Weights of a small GPT-style language model, trained from scratch on English Wikipedia.
Training: a variant of Adam for these matrices, 105M tokens.
Each number is 500 + 40 x the weight over its row's rms, rounded and kept within 0 to 999. Layers, rows and columns count from 0. Numbers have three digits each. The size before them is the row's rms in percent of the matrix's.

# layer 5 MLP down, 96x384, rms 0.232, rows 0-95, columns 240-287
104:588444506522497481619579538512466484497409484515627509453535471515499465536553475521432471564496490518491501501544514451506489488538502508441520
097:523480482501519494513529531517571502522553530543576507461524455451503493500527447514521493496470523535487466493514465486579464471515468520495481
100:507516503496422495481477462531499477447676475456445466542424533483449495493445510540609448545402524519481474470529517477551428459496495447547541
099:463451513468567457494550521520443466477554548415504523511504489478397486482517509480428462491531561557497456490496490479472562542453474592457597
094:593481508479524498534526437410451489493505517513510478523512543482461482520537453501558518527393436527568508488523472486497438575500447486476467
104:545556494495558506573495418399555537439490493530554505418498513451543462439543459493512416471469514483515529483488517460492481544499537491455497
097:440495470514559456552488516499494478478633470466554501466455496503541476427537487494403535451508491538468539392478520462509513500425452496497498
098:511471475530487518448571498446426540483476429542499470488529558567561504496533516450519546551448548455478546434427506503535519465464512586445467
115:533492458550532452520578543544452491462374433457473510416527461525525489488502531558436521488541568526386478533448567500541548477454526462485487
101:522478552482476551464413495523513536424500518513523513502504493464540538501500493576504410479506500537512451518478451477524496464509521527465507
097:536427518467513505426463575521552438452596507503541519512487509507505532492497476448520544508511464421469551522595508536507493501469478463427493
100:529510525455498513419530544482505518538527502550465521521522540515503573509482497472497557519494469439504530464458569491555432509495550481510437
099:457478419461506515569407454515463521478558514532574538456467559509515523533462495490499496474491562605534506562532540517502521491539559567575494
099:541506446526424492542535375488483486489519509591533582474448518494508499528518542545482508511518462562525477556587484526483475487460467526468487
098:431479531558398536473562492480514493516461511493538513462474489511489465564505489565569463519473462516481528558463496529543461511548666509547525
093:498536525425504507556523619458553505479477477496418506514450475529552503529520508555449489485509505522565397552541398472487555491444522462549517
097:435490480540527553537486557497579444493453515529440516539543448478493459472530547564461489465585481531546446542545462511503433497430503510477458
096:404465514503573596500521527521624529533469502482557457512552527463540531446549506479531452459601497498572547514465539470505533469452518443554498
111:491561519535405477522499446480510481483529515480495523515498436518501525536489461539476496477525463535466483511466405532502482519427454473491565
092:501451519545523458530538458479472449531511546477524503523486519490482532449457493459590450465425432494506449473579491491434480501481444487500517
093:560506529506491439506456552407475493504450490514494524481489459516461508560560526524496508448504526476550457520465522550415546426542432452520471
097:531486479481381519575576518576449482519520490474463495532439481552452466392446527504437483502532513520444455477433619462508515442506486564519445
099:449579528529511483467572502496578481485466544495462529558476485508470400464566550592422541492520531473527518534392536478599408434403471466533464
108:516441496478517470465567505534474493490515475457561529517486520480376500460478533522535574556461523451418455492458423482504516440536457527436482
094:537534493501476428603452420462482506457429449518492490516556542445501475443543528547533602561527574510542531434503590422501528580535526464491469
103:506506554495488504510557592521518508515475421506416514512645484550498537532496466504517555552558422517503506539505461521476533531502473550471543
100:585453473533532510477480494479413435552523447476493483502569446489527405485454506493485481501523503534461544576502452540535566533512531526512490
099:523512535561532494455512439440472494425469523478603508538565517439541550522474522469535448514529560526480532555493598474514499520504448541426567
091:417454503485509511529521475479441554532514486473502512537525507523495475495504488501533531515469444490502507554492500469467527500493523529456446
097:520554489503573487537508473520437516518445553552477509492437528512526429513510481448514540486531547496584519549503501527523430479540486496520484
100:469467490522434467468482452521597477477526520531518470519459428482464545566485458488469538426552487478482496532507495485463526530485506451541450
100:534516497425523575508530572524504474513477508530503496571530494490515461533521486439526496486493494430498512483426503474493475509521575426527496
101:533509482512510484543474557523453477487473558462553437476474553518512466512480491495443463463520489547441546472499543585459564472511495572525487
129:457463554512451500491543442542433464512511551503513486478505472549498502530498481503452441437551512478537517459553465556428456477493483550466475
104:450471486516529560509497529492620490495528474463470459481527474507521509543453535498482579444443520483486514498459454501491413495471507505471460
094:504498524499514482483436530530506560567432413493546525457509456495547517498426519483556455470507433482487472531470473474520455393553506471510457
103:416577490537589521506546515539533549548418518553462440533519479450546504577547505437534429488500534472421469465505571429517526502400497503475480
098:586513545500546505508415563515511506496569566470444538533542487578562424536473493506532518476495564442531511489496479467446464510487449497491505
113:505458460482510510521457521464472508594495556556515508463500483500564532498451437410489554527530497409549490556507432605533516512518449511513463
099:458531503542588548446466491422565539548551419440457457505529498483540505479505519463548399497516489506457501495487425486504491441444502472527465
107:550494481538460520426423548562507543529439494476493475434576436496524543521526463532563524481534557450507539503542540483545573500528526419493500
094:554527498525458466480599519489488572562521451505506500512490432502464473491445523525489499490525541502492508511484559433599553539498442556496530
100:574466500493489591543494519572386516471500478540561479527547478546516579489474490553557516540541390524596520493563464514567572530482509479526525
100:503496520493466496501465445510485456571544428512519503548415560499447507490515522450424394524493501485480517476470565484506577479503486497530486
094:475499511506487511492473493478622514506491480502523496494487511494499478550458536468484474528447502479577494482503459518509487474434515404532582
094:473435469473466511473477463556538487415575524498463538531417482502465612444481456437535437574476505552420573467495553533519494477473590480497465
106:545548464481525466545420421504547466516492498504517513465444519493532514463491501527471465497499565553562461517500583487471485493547474475525542
096:362552551479525503522414446490503470479515479491465500546430580479494482487528481510522586443526470465531443460457419486460541494451457457485554
100:508482459514533410438487493447507514527411541409514493468456557474465534512509446493502541541508499499537519514545495497531469518512440549446581
097:473454552513410453481506551550487485556520509483437484595448479501501546544505532505546530517550533459522486441460437508424511481491475503506528
082:424595496479433445443436521478565484535458482428509443500497489470507527430527494528446514558459572502434484565461475506517552508507537512451481
114:476465521585498523444522436477505450478551434534451517479453478512489531499470452502493554481516506521543424471501494423432510477421502543481481
101:602522474431510545486504531497523557526465501539535440528468540467531560442505526514553482503500431511560552535528583483534500543567466444485480
089:481522531472506603435450549500464450496570427517514535550505442503623481491434576490448474479520508491539496560463440508450519531545454552481501
097:461475519530469462492542497498501439517514482511536436490518447466527486568533498516545432482441492500532578578471485434471476491490531509499407
092:504539554444527483515431537512442510535473507556443499478501479493586473526483532531505488497514486499496505507549548491502494469531506475558509
096:512439516561432556491531512519457521507526539494402481557470494469568478478536538488502489498462511443542484521536439473504497549542574469436541
100:417489512511447486477481509513450445450550564494464511524549510530479530511480451474531388480495507468575458492541495538440577564457525516484479
104:492525494489548450458520534479493560477438497543494474438476577583385534540569435526446510468495461521547456436466383557474451525523497491508497
096:440586534551447493524489498526537501474542546460392465485497471483477471488433545573505526540519474551453461545511527535479502531461487523473554
099:491450475477534406498477437487507508558530449429580550496457475478483470422502515453513489480509581504448565505518560486483520571532449482500498
102:525567502537501456555551461455506515528500473470488506524509474496499545464550489509514447514487453578518505540412498465473524521481492554504451
095:628444538497488471498478535441458528467489465553503513489509460452528509511463495436601442483475529487475525476537521445523538594495462500455469
095:471514492484500509518563491490486486523553575450482550507521539479519480503539474548553512530514430510565563555516398504436487511572456477503424
103:539486569463516481521571517522440539467545526481444513453552587556508525461519489453557522529434450450480490474517489473578499507456613452499549
102:528512463524429495521501592478479460571556556531512505477513562503438497547552490547526419480515570441470533473473604505498514540519501490513495
095:468486471521557545510456469548632483526506530464474458476526533481497464512454464452547507512479541449451473493576440481426519481549517540597506
099:503496531527448538474471530525453489521457573524448492614441511492515548514475456550445456501502514480461480458518517499504486506537475553527497
094:534569521487628504576503511514531544443504506552488505472529509516430545481493444505480508447511431532577476437541485531475470491498479442460409
093:561491546421446477485559504516525493480466537452487545506446495567498535485505471457484475567470483574498476439443560469431478490525591419560525
093:469523521435558513518519477463427458478524492455436457549442504523505468473445546497435572502487445499524477476492516523454427505495423497509519
102:490470505491500572525495529450499488523407460499417536517477552473472465514503527490440537507527525499643602560527400572492560513579509487478441
101:500545480558462493526454457489526495505484562527492537511556436455493492509458480439540516454425560441500412481500462499508485489528486506566572
101:464375479510456552441555467588548465491472504544574482482564511521444474511516521507437507438487516469457485546489515520530412462558570547480477
096:443490473520493510461546445479554472477602431471528474551460565483400519497575532455416486536530504511506516482430432541504464486539510469491509
089:557512476516522436477463502512485503513448547453553539459464473451522469522474493368461500455473563467485457465489522507558436487463490493485509
101:437481472478494450531516497485448528554483496447458445510482446514517488570501496474463502494578470479493521501594434477498506537480457511488524
102:468467482501556510511472520473413507576600534488486496484443535524450502536526549486528535460515487476478391420544627536478538546511533556487530
094:476452565500458525511461473503430523505509461485532548514530500502548528537560507453492512519540536516394575535521439524485533499451520432496477
098:462547493489437569504533471583587532457398465483526452550538469545443477514513520550485422521474513539420507573515539494494512483478557493527528
097:491542493464525441456484497570515492507534540554458468480445506517457473489485484496478484493490508573425525533505606473548538499489494501571590
101:463571449416537517501503503453431512465467497484453495443514511532464456466492471514475595581525516526537530495499500541493480544503498533484514
105:496513499511463449402469570542588517547559517491460451632436535530464535470457533461450599476530524472481465446425508562462515533471453487460574
106:423515506465507545498436443528526516486455488453538466423542491519532436449512508526537564461582511458538560491520539528530537489536522504579413
102:460490490557570507461477430505583500487430569525421565449520528505486497491419470566521483527472468576417468546508406468530485501508584486569563
089:471420548511455449600447501484406508496523561496536517456511477532573447534471479516533586509476398499546490505500430534468421476506477514507470
101:516499414495547491483489407459370499449539444430460483589452531519507491544536545523480442522489464479450574507479494478445480508493546529552456
169:474470382461484545504525561521588523494500481587565508487530492399491513444466441551526489503514521447510557509496569452536520507538554491537477
091:610501556527507458439529483511489561454446466448482543408483511534459507496400525579496619499435500531443561421447502524538517503568498512518494
095:520504486523480451499520531507541561396470486474550506446461478525557550550505572496517461501426502522483570509514430510515500514574466482479481
095:524520480552627545494554550479488530469471507530656509543548524485469465485564554524490559551469524532529501531464565554509510511554486555518453
097:578572525514416552500462512549438477453510468539538488461549508547537446522522516491469430532480440496528525460544515449541497481504466457507564
097:530551489476598512485455491482536483470398573551524533498555515480582467426487541434535535568492484513501518428579457483491477528504494492513530
099:480538482461511543488503426484482495509409495529476551467488462503524515522541543443486521498481526528431477475478539567469511510524553522514523
092:541516513457544502589472492415541486547518442492532515460509464403479513518576545455516502496445409509467431478536454496489562491492399481432546
094:528534491542484474485404507484511502470512526512443499495504537517556515507456489500489635465496478460503445435528486527531428392520515512482556